config.yaml
n_head: 2
head_dim: 64
d_mlp: 768
vocab_size: 1024
norm: "layernorm"
rope_fraction: 0.5
init: "normal"
init_std_qkv: 0.0439
init_std_o: 0.0439
optimizer: "soap_variant"
weight_decay: 0.038
lr_head: 0.00633
batch_tokens: 16384
seq_len: 512
dataset: "wikipedia_en"
Each number is 128 + 24 x the weight over its row's rms, rounded and kept within 0 to 255. Layers, rows and columns count from 0. The size above them is the row's rms in percent of the matrix's.

# layer 6 attention key, 128x128, rms 0.183, rows 68-94, columns 0-127
size [101  93  86  86  88  91 103 101 111  98 103  89 132 107 109 125 106 106 107 113 116 107 113 112 108 102 126]
[[148 116 167 100 137 144 124 138 151 139 117 138 126 121 129 114 156 135 114 120 108 142 158 132  95 148 126 107 132 141  89 145 123 105 132 147 152  95 105 163 178 146 136 153 179 141  84 104 110  90  79 168 111 146 130 135 120 154 120 140 113  65 139 135 122 121 104 155  98 155  96  76 126 137 127 121 102  85 183 138 138 144 169 142 145 157 144 147 148 122 121 106  79 145 138 114 129 122 140  79 146  95 124  90 105  82 147 154 144  97 145 123 118 112  86 148 156 118 116 118 135 124 133 173 112 145 126 107]
 [113 121 117 109  85 109 140  88 149 154 121 120 143 117 113 136 158 117 102 155 141 160 146 153 109 136 124 140 114  90 150 147 162 169 107  80 210 136 156  98 118 153 123 109 129 167 169 100  85 150 128 106 130 146 121 136 126 127 171 122 149 108 124 139 119 116  80 148 129 101 181 139 128 139 126 117 106 159 106 168 130  93 104 149  89 144 153 143 170 170 158 140 145  91 134 137 140  98 138 149 109 123 160 144 122 145 112 138 149 113 124 136 144 118  95 134 137 130 102 147 130 120 156 117 151  90 159 164]
 [139 115  80 100 166  98 113 146 113 147 126  72 129 134 140 140 162  86 114 111 140 101 155 127 109 163  84 144 145 154 116 131  96 141 136 129 132  93  78 116 117 145 118  95 125 131 145 110 150  76 173  98  76  91 117 106 127 132 112 127 113 111 149 133  93 134 121  98 116 114 163 131 144 144 161 105 103 166 141 133 126 115 169 115 128 143  98 145 131 146 133 107 112 137 174 156 156 120  98 136 158 117 172 136 141 145  92 103 108 120 153 121 163 132 135  76 166 163 141 122  90 109 116 128 133 158 122 151]
 [112 130 158 169 101 136 103  91 145 129 160 137 127 136 114 110 148 108 118 112 139 110  94 101  99 151 118 147 104 151 117 139 164 102 142 114 123 141 156  93 130 138 106 120 118 133 135 107  78 126 118 119  97 140 127 131  89 156 186 126 128 145  69 144 144  87 129  95 117  95 127 158 140  98 115 174 125 181 112 141 170  95 113 143 146 135 147 178 154  98 179 158 146 123 131 133 124 121 115 109 165 133 129 190 113 143  94 110 103 107 114 127 170 145 137 134 119 136 142 166 117 157 143 123 139 131 125 173]
 [ 91 136 132 130 111 158 162 115 135 153 157 156 137 123 108 110 151 108  83 126 127 127 132 128 131 164 104 113  91 154 100 161 158 118 122 131 123 106 168  84  67 145 110 118  84 151 132 121 103  97 133 122 138 110 131 109 100 144 149 147 140 109 116 158 123 137 104 178 117  93 136 142  86 147 166 176 167 171  78 142 140 117 106 115 106 112 112 125 166 100 174 144 138 130 149 151 133 164  85 113 149 130 170 157 140 128 117 107 151 162 100 116 117 157 157 106 152 125 113 151 116 126 136 153 147 130 126 156]
 [114 141 125 115 109  92 112 128 106 105 102  97 119 116 141 135 115  99 113 137 125 107 110 144 116  80 115 110 141 113 169  96 116 115 135  89 123 149 152 143 111  92 133 112 140 171 143 163 109  95 102 144 134 100 136 136 128 123  93 160 100 158 188 124 148 153  70 104 131 132 139 163 146 166 152 102 133  92 103 144 168 119 123 138 111  95 172 138 130 123 134 122 165 166  85 101 125 136 161 143 113 136 102 132 107 156 144 121 111 125 160 139 145  99 124 149  97 112 107 199 127 127 123  79 151 161 120 113]
 [120 130 128 124 133 115  92 139 135 150 107 125 128 109 177 102 144 133 144 146 167 138 143 136 134 143 131  85 160 134 204 115 147  82 102 110 153 161 143  78 159  85 148 120 136 144 131 141  81 140 108 107 130 118 133 181 155  88 107 138 159 167 139 135 140 126 118 121 128 121 163 130 150 128 144 101 108  93 129 131 142 172 118 145 134 164  86 111 117 102 120 110 137  79 117 115 153 105 180 148 119 163 146 132  95 118 105 112 119 133 168 153 122 120 113 160  99 124 135 127 141  81 102 148 153 110 157 110]
 [161  98 117 115 143 132 131 110  71  82 127 116  70 117 154 136 136 140 105 139 141 122 103 116 140 119 150  96 102 120 171  87 126 119 122 133 100 155 134 141 159 132 141 145 133 101 147 158 119 110 102 148 158 134 159 165 110 102  82  80 135 147 117 148  85 129 103 118 133 129 125 126 130 127 111  87 145 168 105 116  94 144  77 107 170  94 129  93  83 150 150 127 150 128 143  73 139 154 144 148 119 120 139 108 105 119 120 108 124  99 172 135 121 150 120 133 121 166 133 124 164  79 143 124 150 127 118  88]
 [137  95 122 133 136  83 133 138 104 148 152 133 168 121 157 141 148 123 145 141 153 149 132 181 133 118 116 105 184 173 154  95 132 124 116 120 122 110 130 109 157 103 128 135 148 154 112 135 124 154 100 153 126 123 117 142 145 103 111 127 133 144 109 103 151 120 122 106 141 114 162 144 138 115 164  97 145  88 109 146 128 131 120 153  89 146  74 107 111  92  80  86 164 123 128 107 166 151 134 112 107 172  74 147 129 106  71 135 138  92 140 156 134 165 149 133  92 143 123 130 157 115  97 103 142 135 172  96]
 [146 173 131 173 148 182 111 102 122 143 124 121  70 149 110 170 137 133 134 158 115  97 125 116 119 120 120 111 153 135 124 157 132 123 162 184  86 100 159 123 143  75 171 135 118 140 116  98  73 124 119 129  94 140 150 115 201 123 144 131 143 123 115 132 162 113 142 115 157 118  95 141  82  98 119 125  66 140 157 139 155 125 128 103 117 131 122 143 109 145 125 109 106 140 109 151  73 138 120 138 120 108 105 158 138 131 107 131 136 142 143 139 131  84 135 158 111 107 144 137 145 133 130 136 154  94 134 107]
 [109 109 110 115 159 135 131  95 149 129 145 102 109 151 139 142 140 106 103 112 150 128 164 128 122 155 115 132 158 153 150 138 124 113 124 106 126 103 120  99 126 123 113  93 128  98 118  98 114 103 129 134  72 137 159 144 161 147 205 134 136 104 134 147 112 119 135  99 166  48 155 135  71  85 181 155 111 136 149  92 139 109 121 114  67 143 104 143 170 122 138 107 148 155 103 140 180 159 112 142 129 129 105 144 136 121 140 104 132 125 128 119 153 135 119 101 125 149 146 134 123 136 135 141 156 108 168 106]
 [167 141 144 105 109 138 145  84 104 145 127 132 114 111 126 112 124 134 134 118 136 124 168 143 117  94 138 132  98 152  90 160  94 130 122 171  94 132 136 120 121  77 147 169 168  85 131 148 100 180  94 155 119 123 128  84 135 148 158 163 142 120  91 139 140 148 136 143  81 108  86 176 138 151 111 171 126 122 110 153 122 142 131 103 144 151 143 118 115 142 125 147 116 129 132 169 107  73 170 171 149 101 126 140 140 137 115 110 132 131 163  93 145 125 139 117 130 106 149  93 101 168 166 102 118 112 130 131]
 [121 109  84 108 138  95 125 155 135 107 125 126 151 120 138 109 149 113 137 140 128 132 127 133 120 139 187  75 179 138 153 113 120 111 125 105 115 167 150 106 129 131  92 125 127 155 103 132 155 134  96 126 165 125  98 154 101  99  96 164 107 121 125 126 161 150 157 100 130 148 138 161 133 148 110  88 120 118 129 142 163 121 137 133 145  85 106 127 101 134 117 134 147 124 144  86 178 116 136 135  84 116 131 121 108 129 137 102 155 103 112 140 112 185 115 164 127 157 137 132 203  84 144 155 180 111 151 107]
 [143 166 135  93 109 116 126 154 113 150 142  93 153 136 159 101 118 128 152 136 141  96 101  95 149 111 107 122 117 141 150  94 137  52 128 161 129 115 147 119 129 122 125 111 129 181 164 115 133 110 159 131 128  98  92 109 123 107 165 134 113 148  98  93 123 156 106 134 119 118 146 129 153 205 161 135 163 142 137 164 110 108 108 136 131 110 136 136 141  93 137 171 115 131 105  91 166 138 189 139 131 142 131 123 149 111 126  97 156 105 130  91 122 147 151 121  89 156 109 130 129  81 106 112 129 136 130  90]
 [150 103 169 142 149 144 138 131 171 166 121 170 101 136 169  98 124 138 113 126 146 121 131  92 112  96 116 147  87  87 115 101 131 139 178 152 137 102 141 170 129 154 120 145 116 141 101 116 122 119 130 177 131  97 151  97 112 156 120 161 116 135 126  87 133  91 134 111 110  88 123 101 130 111 122 165  93 168 103 149 134 110 116 142 109 115 127 123 131  97 136 116 117  96 133 128 124  98 129 162 155 103 166 111 142 166 117 141 131 167 123 116 139  99 118  78  91 134 111 108  71 154 158 106 109 171 113 149]
 [165 153 115 124 173 111 106 100 153 112 125 131 138 138 104  98  94 128 152 149 124 167 160 118 171 115 102 136 156 128 162 178  98 101 114 139 129  95 142 124 155 123 154 149 172 110 148  79 109 123 110 138 114 145 135 143 167 100 129 102 130 131 139 147 122 191 115 125 140 122 135 142 110 122 131 105 128 130 155 106 107 167 139 148 116 133 156 111 138 178  69 170 175 173 108 115 134 128 193 160 131 152 127  87 105 116 135 113 109 100 154 126 134 131  94 116 127 156 128 105 105 141 127 119 148 143 145 118]
 [129 140 145 127 168 137 122 127 125 141 202 160 122 121 178 144 121 132 123 121 144 148 105 112 174 153 111 127 139  98 157 156 119 117 129  91 167 106 160 119 109 146 136  98 120 101  98 137 134 110 112  89 142 107 128 120 151 121 120 131 130 146 151 169 142 148 115  95 136 133 127 151 166  88 136 132 136 111 123 102 168  89 171 127 122 165 123 153 144 147 189 164 122 149 104 147  75 122 174 112 111 151 121 136  89 153  90 151 132 108 166 150 150 108 104 127 156 135  81 143 134 135 126 142 111 135 153  93]
 [138 151  69 170 100 106 160 138 100 168 170 119 120 118 128 127 147  95 105 141 131  99 107 134  92 130 130 145 121 113 133 101 133 150 114 101 141 151 116  96 112  98 152 119 141 137 133 126 111 152 163 162  84 126 100  99  83 135 128 150 130 134 140 158  67 173 139 164 127 128 129  87 153 130 147 112 120 133 118 115 106 121 143 104 132 151 109 119 182 137 148  99 101 150 104 138  93 145 140 143 182 163 100 137 119 153 165 144 142 185 123  97  91 131 118 132 141 114 145 144  86 118 156 103 118 109 122 151]
 [159 122 139 143 158 106 104 132 116 129 137 131 139  88 117 141 148 109 118 129  98 168 145 129 154 113 124 101 104 102 131 119 150 128 146  98 148 140 130 146 138 141 109 125 103  85 109 127 133 106  81 150 145 116 149 139 112 124  96 119 141 129  89  86 136  99 156 159 110 128 162 171 143 130 122 166 160 158  62 126 146  97 136 112 113 111 104 118 140 105 195 153 160 159 183 143 153 141  92 107 134 156 171 109  90 162 108 117 128 116 123 127 141 105  67 118 140 139 130 170 125 143 122 136 140 100 145  86]
 [ 83  93 115 136 102 112 166  75  94 113  80 125 106 152 129 159 126 132 125 166 122 116 122 142 125 138 119  98 158 164 139 123 132 144  97 116 125 167 128 147 121 108 140 147 137 149 150 113 124 117 157 163 127 172 152 166 170 101 142 129 152 133 162 134 132 123 127 104 176 124 146 120  88 143 169 102 113  77 148 125 126 142  95 105 101 123 111 120 136  86 106 104 147 160 116 126 132 103 120 125 117 156 112 160 110 123 106 107 163 104 124 165 121 114 142 133 130 113 108  87 171 116 116  84 175 171 162 115]
 [121 124 120 180 107 141 123  81 163 121 113 149 140 133 132 109 116 127 133 136 116 125 110 114 121 153 141 151 108  73 151  96 120 111 123 147 114 122 114 123 138 105 188  97 156 154 126 172 143 107 135 163 136 116 160 132 135 154 176 133  92 123  88 115 132 122 141 130  56 111 114 115 109 138 149 100 176  95 122 132 120 191 137 135 140  90 106 157 161 140 122  93 143 120  86  81 146 117 158 170 127  96 149 107 109 120 139 152 146 151 121 109 114 136 126 143 146  84 127 107 146 113 122  89 126 129 141 163]
 [160 119 127  88 108 106 151 119 140 159 173 110 132 112 119 120 133 119 101  67 133 110 113 138 157 112 132 116 150  92 149 136 169 115 151 150 130  98 181 114  89 139 154 125 109 116 169 139 112 150 136 194 113 109 142 118 118 126 109 134 152 140 117 141 116 116 121 115 112  77  82 128  92 145 114  99 150 123 111 139 109 132  93 107 111 121 101 125 119 120 158 138 113 116 159  99 166 104 141 156 120 144 146 142 155 124 110  86 139 143 114 119 146 167 129 197 160 168 121 165 144 107 119 145 179 120 149 140]
 [148 145 144  91 142 124 143 126 180 104 105 143 108 143  83  74 186 138 115 125 107  94 128 101 145  78 135 143 111 138 122 102 110  65 123 102 152 150 118 130 120 124 153 148 142 136 131 123 126 148 124 150  94 125 104 121 140  96 158 144 106 116 150 143 139 169 118 121 133 123 127  96 113 131 135  86 163 144 148 107 153 136 155 159  81 149 151 136 121 119 158 172 140 118  94 110 173 126 104 121 168 141 114  93 112 141 106 133 108 111 126 153 100 138 104 121 169  89 141 125 158 123 140 116 122  79 181 142]
 [166 129 164 134 104 149  83 137 158 135 155 177 143 122 103 119 111  62 104 104 110 117 125 136 118 121 139 118  86 139 119 139 128 109 107 130 105 143 113 104  80 155  84 146 108 163 147  91 141 150 107 153 171 146 119 124 134 161 138 177 124 133 108 142 130 134 141 149 109 131 130 127 136 134  77 176 120 179 116 141 146 111 114 123 119 111 145 125 146  98 114  86 186 163 167 110 135  99  94 182 132 144 120 130 121 125 157 127 134 148 134 110 131 149 121 164 132 152 138 138 133 127 122 138 136  74 169 143]
 [119 128 165 106 113 129  70 106 117 116 129 133 106  85 142 128 117 146 130 128 148 113 124 149 128 138 133 114 105  77 130 143  90 129 153 120 196 119  64 144 108  87 127 148 120 140 118  92 118 122 115  87 125 142 147 139  95 169 130 104 135 128 167 154 170 144  71 136 127 155 141 138 145 114  97 145 144 131 107 149 140  89 127 114 173 176  93 145 125 151 132 127 122 105 182 151 165 101 111  97 148 128 124 131 122 118 133 122 138 141 118 103 158 122 199 112 135 131 132 123 126 115 138 135 112  96  90 104]
 [143 119 140 127 124 142 100 148 151 128 133 119 104 166 116 113 136 125 113 143 125  89 157 139  98 162 133 119 107 153 123 153 167 158 127 114 165 141 105 159 126 184  74 138 105 149 169 113 134  89 140 110 154 125 169 123 125 118 114 117 123 116 110 112 108 133 157 115 135 125 138 136  90  84 126 136  91  77 107 133 106 115  94 117 101 150 107 122 131 182 170 150 145 115 114 153 138 127 130 105 106  83 172 143 116  94 117 122 118 111 151 148 185 130 122 141 135 157 207 143 129 128 113 182 134 140 121 133]
 [144 138 165  92 150 169 139  72  97  99 123 163 122 131 116 108 153 120 171 115 150 172 131 128 109 125 126 153  84 158 179 146 119 147 119  93 107 166 131 138 125 129 148 125  89  99 165 115 127 126 173 143 155 134 140 135 121 105 115 106 144  99 118 108  98 116 144 108 141  85 162 123 147 125 139 107  98 101 121 139 124 105 107 109 139 107 109 106 114 159 112  97 120 113  80  86 152  93 168 125 149  87 179 144 121  86 139 161 114 154 104 138 149 141 119 111  90 143 149 112 148 124 137 106 137 103 126 155]]
# layer 6 attention query, 128x128, rms 0.178, rows 69-95, columns 0-127
size [100  82 102  99  96 109 103 119  97 119 110 128 115 110 107 105 101 112 109 110 107 108 110 110 105 115 114]
[[123 128 135 109 161 151 113 109 140 132 129 105 133 135 176  87 131 150 135  91 120  90 122 130  73 196 102 127 116 113 133 118 155  97 135  90 121 157 120  84 148  99 158 137 120 132 116  90  97 114 112  99 155 138 132 146 155 119 127 132 111 146 174 127 124 134  83 133 123  92 106 132 152  93 160 198 128 171 159 114 153 101  97 125 113 152 113 125 136 107 137 105 126  97 157 136 154  80 139 114 156 131 143 158  89 159 141 115 149 114 123 111 150 116 156 122 167 121 113 113 139 147 134  81 132 126  96 114]
 [144 131 145 179 120 140 132  97 120 119 144 128 122 124  88 133 112 160  86 125 132  74 138 102 129 180 100 103 135 154 108 113 122 111 142 119 149 105 171 125 103 117 112 144 166 127 140  75 136 138 116 124 165 129 112 158 152 160 164 139 140 144 178 110 105 154 139 134 161  85 160 116 130 143 150 134 136 149 123 163 107 111 107 122 138  90 154 141  74 126 106  68 140 120 114 107 132 138 101  99 152 148 128 118 114 113 150 139  81 142 143 147 125 126 134 130 145 123 111 115 179 109  69 104 146 130 145 175]
 [158 108 131  62  99 112 112 141 142 134 143 114 123 106 160 104 117 149 132 116 170 108 165 113  99 173 119 136 121 101 119 112  84 113 133 119 103  93 103 138 116 114 137 136 114 107 155 104  89 113 131 121 154 111 130 109 134 146 154 138  98 165 148 117 129 103  86 120 106  92 119 139 175 165 175 157 154 154 126 144 118 122  98 125  86 153  97 131 131 139 131  96  94 118 153 146 148  81 126 146 147 142 181 119 113 155 192 131 138 118 119 102 147 114 182 135 126 120  93 137 150 151 162 121 146 108 133 131]
 [160 118 110  96 127 131 117 150 128 112 156 113 127 113 168 144 134 137 120  71 151 102 136 129 147 156 103 146 130 166 105 132 133 145 101  94 180  98 140 109 134 153 138 140 129 133 104 119 138 101 115 147 142 118 105 104 166 139 104 132 121 163 158 145 171 126  90 144 162 121 117 141 145 132 131 157 134 130 152 135 121 127  90 146  76 169  74 119  97 120 101 113 138 141 171 176 166  89 116  95 122 128 150 145 138 179 137 145 133 137  98  76 135 103 128 120 126 125  93 138 159 139 117  89 157 138 187 133]
 [114 106 133 139 168 148 108 117 106 130 113 138 139 107 156 116 147 137 153 140 122 177 110 143  96  76 155 134 107  76 122 109 152 148 138 118 125 156 135 110 145 157 140 140 128 164 119 151 159 143 122 104 151 118 163 178 100 129 134 134  92  74 129 155 116 100 111 113 163 134  80 119 159 120 104  89 128 138 138 146 117 140 109 176 147 145 126 144 157 103 145 167 124 106 103 134 151  82 144 143  79  97 160 140 136  98 103 157 133  87 124  70 122 168 147 126 110 133 124 166 123 155 131 154 115 141 141 131]
 [122 101 108  84  92 108 131 151  98 114 121 131 153 127 140 112 173 115 125 156 191 160 128 140 112 122 124 148 116  64 128 155 117 132 136 125 163 130  76 106 167 104 141 114 131 126 113 170 131 115  82 127  92  97 141 152 155  93 157 135 103 118 142 159  92 128  70  93 130 118 120 167 129 134 104 104 116 126 135 134 134  83 105 155 153  92 120 128 128 146 124 188 130 119 126 118 138 147 143 140 107 107 137 162 125 146 159 126 171  88 123 102 166 165 123 100 135 137 118 125 110 164 144 138 111 131 118 130]
 [139  96 158 129 120 132 158  95  73 126 144 104 162 127 132 154 164 101 147 115 145 143 131 171 127 121 118 139 111 156 130 161 135 150 132 119  73 156  90 120 141 132 146 115 162 167 121 128 145 102 125 137 101 147 105 126  94 122 114 136 144  77 140 165 165 122 187 135  99 180 100 123  98 129  72 107 128 133 117 136 159 144 134 106 145  99  98 131 161 126 130 153 150 117 111 115 135  85 145 118 105 130  97 114 156 115 155 129 152 125 151 130  72 131  91 150  97 141 131 145 110  81 123  83 135 131 138 112]
 [147 151 102 139  96 111 117 117 101 137 111 157 143 148 134 128 147 111 148 124 155 144 133 150 150 112 124 101  83 109 142 119 157 101 127 119 125 122  93  98 112 130 115 143 138 127 106 164 140 118  67 125  69 107 159 118 134 136 163 150  93  70 108 160  89 140  88 137 147 151 137 150 102  93 141 113 144  93 133 158 149 130 106 160 127 112 147 126 162 123 129 165 124 115 100 118 161 117 156 150 112 122 135 141 167 105 148 115 151  91 143  76 119 199 167 106 102 134 158 145 117 154 129 165 135 114 122 148]
 [114 129 111 140 129 143 151 166 107 138 133 152 110 115  73 116 118 118 130 160 141 130  76 148 128 118 121  94 164 156 162 104 162 138  79 131 123 151 165  97 147 131  60 139 105 108 119 124 132 181 114 138 126 108 134 158 122 115 129 122 153 112  84 122 127 108 162 145 136  97 156 111 142 121 161  79  90 161 142  96 111 111 152 103 111 123 114 101 131 131 159 110 118 139 147 124 107 170  90 125 144 133 149 104 121 120 126 108 124 147 173 111 130 158  96 137 143 130  91 116 169 115 160 176 128 132  74 125]
 [115 127 147 128 125 116  87 138 147 112 165 139 129 146  94 136 130 137 125 135 159  85 135  96 140 135 139 121 127 124 107 108 128 128 107 144 177 128 137 130 107 130 158 104  98 186 116 120  88 120 124 122 112 145  97 132 161 115 162 134 128 128 131  95 155 113 110 124 100  98 144 123 123 135 191 141 134 127 107 123 141  91  87 158 136 151 132 184 100 112 146 160  94 151  97 123 142 142  96  93 151 163 100 119  91 129 156 106 145 129 133  91 144 151 112  94 183 125 120 145 163 122 143 192 159  94 117 174]
 [113 138  95  88 123 105  85 143 133 146 119  85 124 137 148 138 119 141 132 122 105 191  77 134 142 179 142  97 148 156 137 102 149 135 121 153 143  99 115 132 125 109 141  85 106 161 125 122 157 145 136 109 153 131 114 110 147 106  96 137  63 140 155 116 173 174 134 105 148 136 124 122 113 153 129 138 136 102  98 135 117 138 114 149 168 128 118 144 136  98  81 160 128 162 129 128 170  90 154 132 102 101 147 154 120  87 161 132 118  86  99 154 120 151 133 180 141 141  93 149 117 132 121  90 131 129 135 114]
 [120 149 133 134 132 122 128 121 109 122 149 124 105 133 138 112 110 143  98 130 183  83 155 125  90 128 128 168 122 108 141 104 137 117 142 118 133 125 117 125 115  98 130 131 149 127 116 104  75 140 109 113 106 149 142  83 128 121 176  93 174 167 119 129  84 100  58 121 164  91 111 142 156 123 115 147 139 154 114 137  88  91 110 140 134 145 154 130 115 147 153 106  89 118 109 104 114 141 124 114 173 145 130 123 128 175  94 146 104 132 110 135 150 126 179 102 121 108 176  90 132 162 140 104 126 173 114 166]
 [193 118 126 172 119 131 138 152 120 123 136 139 107 133 131 110  82 106 159 144 160 135  94 132 144  55 134 145  82 124 154 167  94 105 160 149 102 111  84 126 123 108 170 132 158 133 148 149 125 105 119 145  73 113 103 156 148 101 134 124 148 122 100 124  97 135  99 142 134 151 141 156 129 101 138 121 118  95 123 134 156 141 115 178 138 129 133 120 107 163 150 149 137 156 112 137 102 142 118 119  95 123 103 148 138 145 103 154 139  72 164  73 122 137 150 116 118 151 149 133  72 133 139 119 148 133 124 126]
 [153 148 140 153 139 141 142 158 105 105 171 114  83  80 132 108 119 163 118  98  95 178 137  65 118 110 124 161 125 120 150 187 119 143 168 159 103  97  99 100 113 125 147 122 166 102 143 162 132 116 142 153 132 130 132 104 138 148 174 135 149 133 142 109 121 157  78 127 138 111 100 113 136 130 135 159 118 156 111  97 177 130  91 105 127 139 101 110 101 142  89 130 156 132 128 164 116 119 128 156 157 130 111 152 124 134  96 157 117 119 124  94 156 108 132 118 114 131 124 159 108 111 149  76 106 152 115 136]
 [121 141  87 155 133 154  95 109 114 145 151 148  62 118 103 123 114 163 162 110 124 137 108 119 123 147 144 153  91 142 100 162 114 125 102 185 106 135  95 119 144  95 144 125 164 102  93 143 126 128 154 155 111 121 130  93 107 142 125 136  68 146 178 159 140 126 103 145 134 124 145 106 138 174  82 120 124 144 115 156 145 129 158 148 130 101 113 123 133 168  98 106 151 122 112 160  91 122 157 161 131 114 188 113 131 127 121 168  96 142 153 117 115 145  95 135 105 115 134 128 119 144 142  76 140 129 103 112]
 [109 127 112 151 174 135 131 162 176 128  99 144 121 120 116 132 133 168 122 122 151 115 143 150 153 154 141 158 118  59 130 147 121 106 146  86 157 152 122 158 155 123 157  94 134 142 153 137 108  79 127 108  92 142  80 151 127  53 117 139 122 148 117 114 151  97 104 136 135 157 109 119 172  87 127 129 121 147 138 142 137 121 158 116 109 156 135 137  91 151 113 157 108 159 120 121 108 102 119 132 106 145 109 136 131 139  90 130 145 165 140 101 156 141 107  91 151  90 159 152 117 145 164 117 114 155 126  84]
 [138 123 116 128 179 122 117 124 102 120 149  89 130 178 115 109 133 143 140 138 141 110 147 103 118 135 163 136 125 111 116 120 154  93 129 112 145 141 134 137 152 178 160 141 116 196 149  89  95  88 159  94 121 121  97 194 118 137 120 136 174 171 130 141 102 172 136 121 148 139 133 129 126 116 131 129  92 130 127  92 129 103 134 122 169 148 142 154 189 100 163 164 156  91 117 138 128 124  89  90 113 136 116 146 109 158 126 137 145 147 149 167 112 138 155  96 142 119 109 124 142  81 146 127 146 125 134 117]
 [111  84 122 127 109 141 124 106 114 159 106 166 172 105 140 129 154 132 154 137 136 135 161 162  84 124 124 146 156 148 105 135 124 128 112 104  92 128  76 146 138 142 143 180 157 121 123 140 148 110 116 136 106 174 139 123 113 148 144 149 119 126 113 153 106 130 153 180 109  97 154  92  90 139 113 151  98 178 138 113 126 156 132 107  86 126  73 113 100 151 104  91 149 124 134 164 143 130 157 129 103 105 150 123 142 160  91 129 133 144 150 169 118 162  61 138 108 136 143 143 141 127 166 116 114 109 132 132]
 [131 108 140 106 152 141 137 167 167 119 118 167 114 167 149 140 132 124 136 150  90 138 124 155 142  95 156 137 115  98 148  73 127 128 111 128 122  97 164 112 132  98 141 125 154 137 117 123  98 106 148 156 165 118 112 133 126 122 120 137  90 138 175 149 135 110  90 182 159 122 119 162 120 105 137  88 155 101 118 163 141  98 123 164 129 155 142 144 160  95 124 159 170  99  83 125 145 106 153 114 159  80  94 128 109 109 127 130 132 157 102  83 105 129 145 119  95 138 139  87 163 116 115 156 151 127 113 162]
 [107 104 160 128 123  95 135 100 103 102 147 135  92 171 122 131 128 122  95 127  99 120  85  83 149 111 140 105 122 155 154 150 131 118 121 127 137 123 162 108 127 109 132 107 103 166 168 133 100 129 140 109  97 124 134 116 109 117 113 131 144 128 154 141  85 125 120 105 120 157  97 126 134 126 165  99 186 144 125 149 136 162 154 111 145  86 118 147 168 141 109 140 139 144  97 148 182 145 111 129 105 143 173  79  69 118 136 114 101 128 153 102 124 193 118 147 135 125  83 151 142  83 147 111 145 128 111 144]
 [130  89 120 131 114 138 130 128 106 147 134 134 111 133 119 137 168  84 104 144 135  61 121 139 129 151 124 122 155 137  94 123 138 141  71 117 145 113 102 115 160 158 157 153 130 115 151 169 141  95 163 134 126 117 104 132 137 115  93 162 152 153 110 137 108 124 111 107 102 134 127 138 160 123 169 145 129 111 134 132 132 109 103 119 149 144  81 130 123 121 107 135 131 120  95  98 130 109  93 151 120  91 144 117 165 120  63 151  87 110  69 134 134 141 147 182 153 171 133 149 142 118 168 147 145 166 167 159]
 [136 165 116 161 110 151 135 117  92 103 126 145  92 121  85  98 117 170 144 110  97 126 141  97 147 105 130 113 136 147 182 126 117 112 173 124 153  94  86  81 142 126 178 107  98 147  95 123  75 110 104 143 132 149 143 144 101 148 132 172 121 133 151 117 107 116 154 168 142 119 140 136 161 136 144 111 133 110  86 136 118  77 158 138 120 125 145  89 142 163 128 117 132 150 138 141 142 120 110 151  79 122 123 137 135 123  97 101 120 110 113 150  90 127 127 115 119  72 135 116 149 159 147 111 180 107 105 127]
 [131 137 116 115 115 177 133 102 112 104 134 103 137 134 132 154 123 119 149 116 143  68 131  72 106 179 141 132 121 121 142 133 177 141  81 107 110 101 110 135 123 155 101 140 106 130 137 145 128 142 167 128 149 116 149  96 136 131 146 104 152 144  94 105 148 102 189 134 129  96 157 125 113 152 173 180 133 141 114 142 130 158 134 106 123 123  78 102 118 122 134 151 134 107 131  91 148 146 132  72 108 129 180 120 108 124 155  91 173  83 126 123 123 102 130 123 168 145 124 154 144  94  91 133 143 136 118 129]
 [120 115 143 129  97 138 126  84 100 108  98  87 146 112 159 103 173 123 109 144 128 120 130 129 112 181 117 113 125 123 100 146  76  95 124 156 134  91 158 138 129 134  80 115  96 111  78 147 110 106 116 122 131 141 163 116 141 118 122  90 147 116 112 152 193 142 125 147 157 139 153 109 159 128 128 121 103 117 108  89 111 174 134 122 109  92 170 111 100 100 143 149 111 160 149 126 138 128 136  89 160 122 127 100 131 169 128 127 111 123 162 130 103  94 137 133 151  90 146 107 139 179  97 139 102 165 115 138]
 [133 149 111 143 131 201 136  91 160 152 138 145 117 103 158  69 172 122 113 121  78 120 139 139 117 106 140 164 124 103  87  98 129 125 130 156 159 144 118 115 109 125 108 121 135  92 126 131 136 142 107 154 124 129 101  74 155 118 123 130 146 112  95 106 131 126 147 140 115 117 150 109  86 134  83 103 148 118 123 112 116 120 116 126 138  90  93 129 147 128 141  94 141 132 143 137 169 125 123 182 146 106 154 143 156 141 114 144 124 152  90 111 116 117 118 150 121 147 106 113 143 176  82 134  88 106 174  75]
 [120 154 153 129 152 147 160 139 197 159 161 128 115 121 119 124 153 140 157 125 108 125 133 122 106 108 131 126 118 159 174 143  66 103 129 128 142 111 170 136 119  67 132 104 119 176 132  90 110 139 145 121 128 125  90 124 130  97 163  84 146 115 155 166 123 113 161 125  75 133  89 144  73 103 128 136 121 124 127 123 112  72 118 139 139  93 103 157 125 141 103 128 127 118 155  88 165 110 126 140 149 122 130  94 124 101 141 142 118 122 100 153 117 167 134 144 115 158 118  83 161 133 146 129 113 111 121 112]
 [130 194 133 138 122 129 143 134 141 137 153  81  87 136 110 139 162 119 109 130 155 129  83 138 140 121 165  90 102  87 107 103 111  80 145 167 137 119 121 139  91 116 140 128 106  98 145 152  83 169 143 136 140 127 143 121 117 154 109 107  99 153 136 127  99 116 146 158 139 128 120 124 148  81 145 106 138 162 138  95  76 143 101 164 138 168 107 153 141 130  91 145 106 168 154 107 113 140 144 160 130 156 124 114 109 140  78 144 166 184 130 122  99 120 124 143  90 136 148 128 148 131 113 118 144 122 111 157]]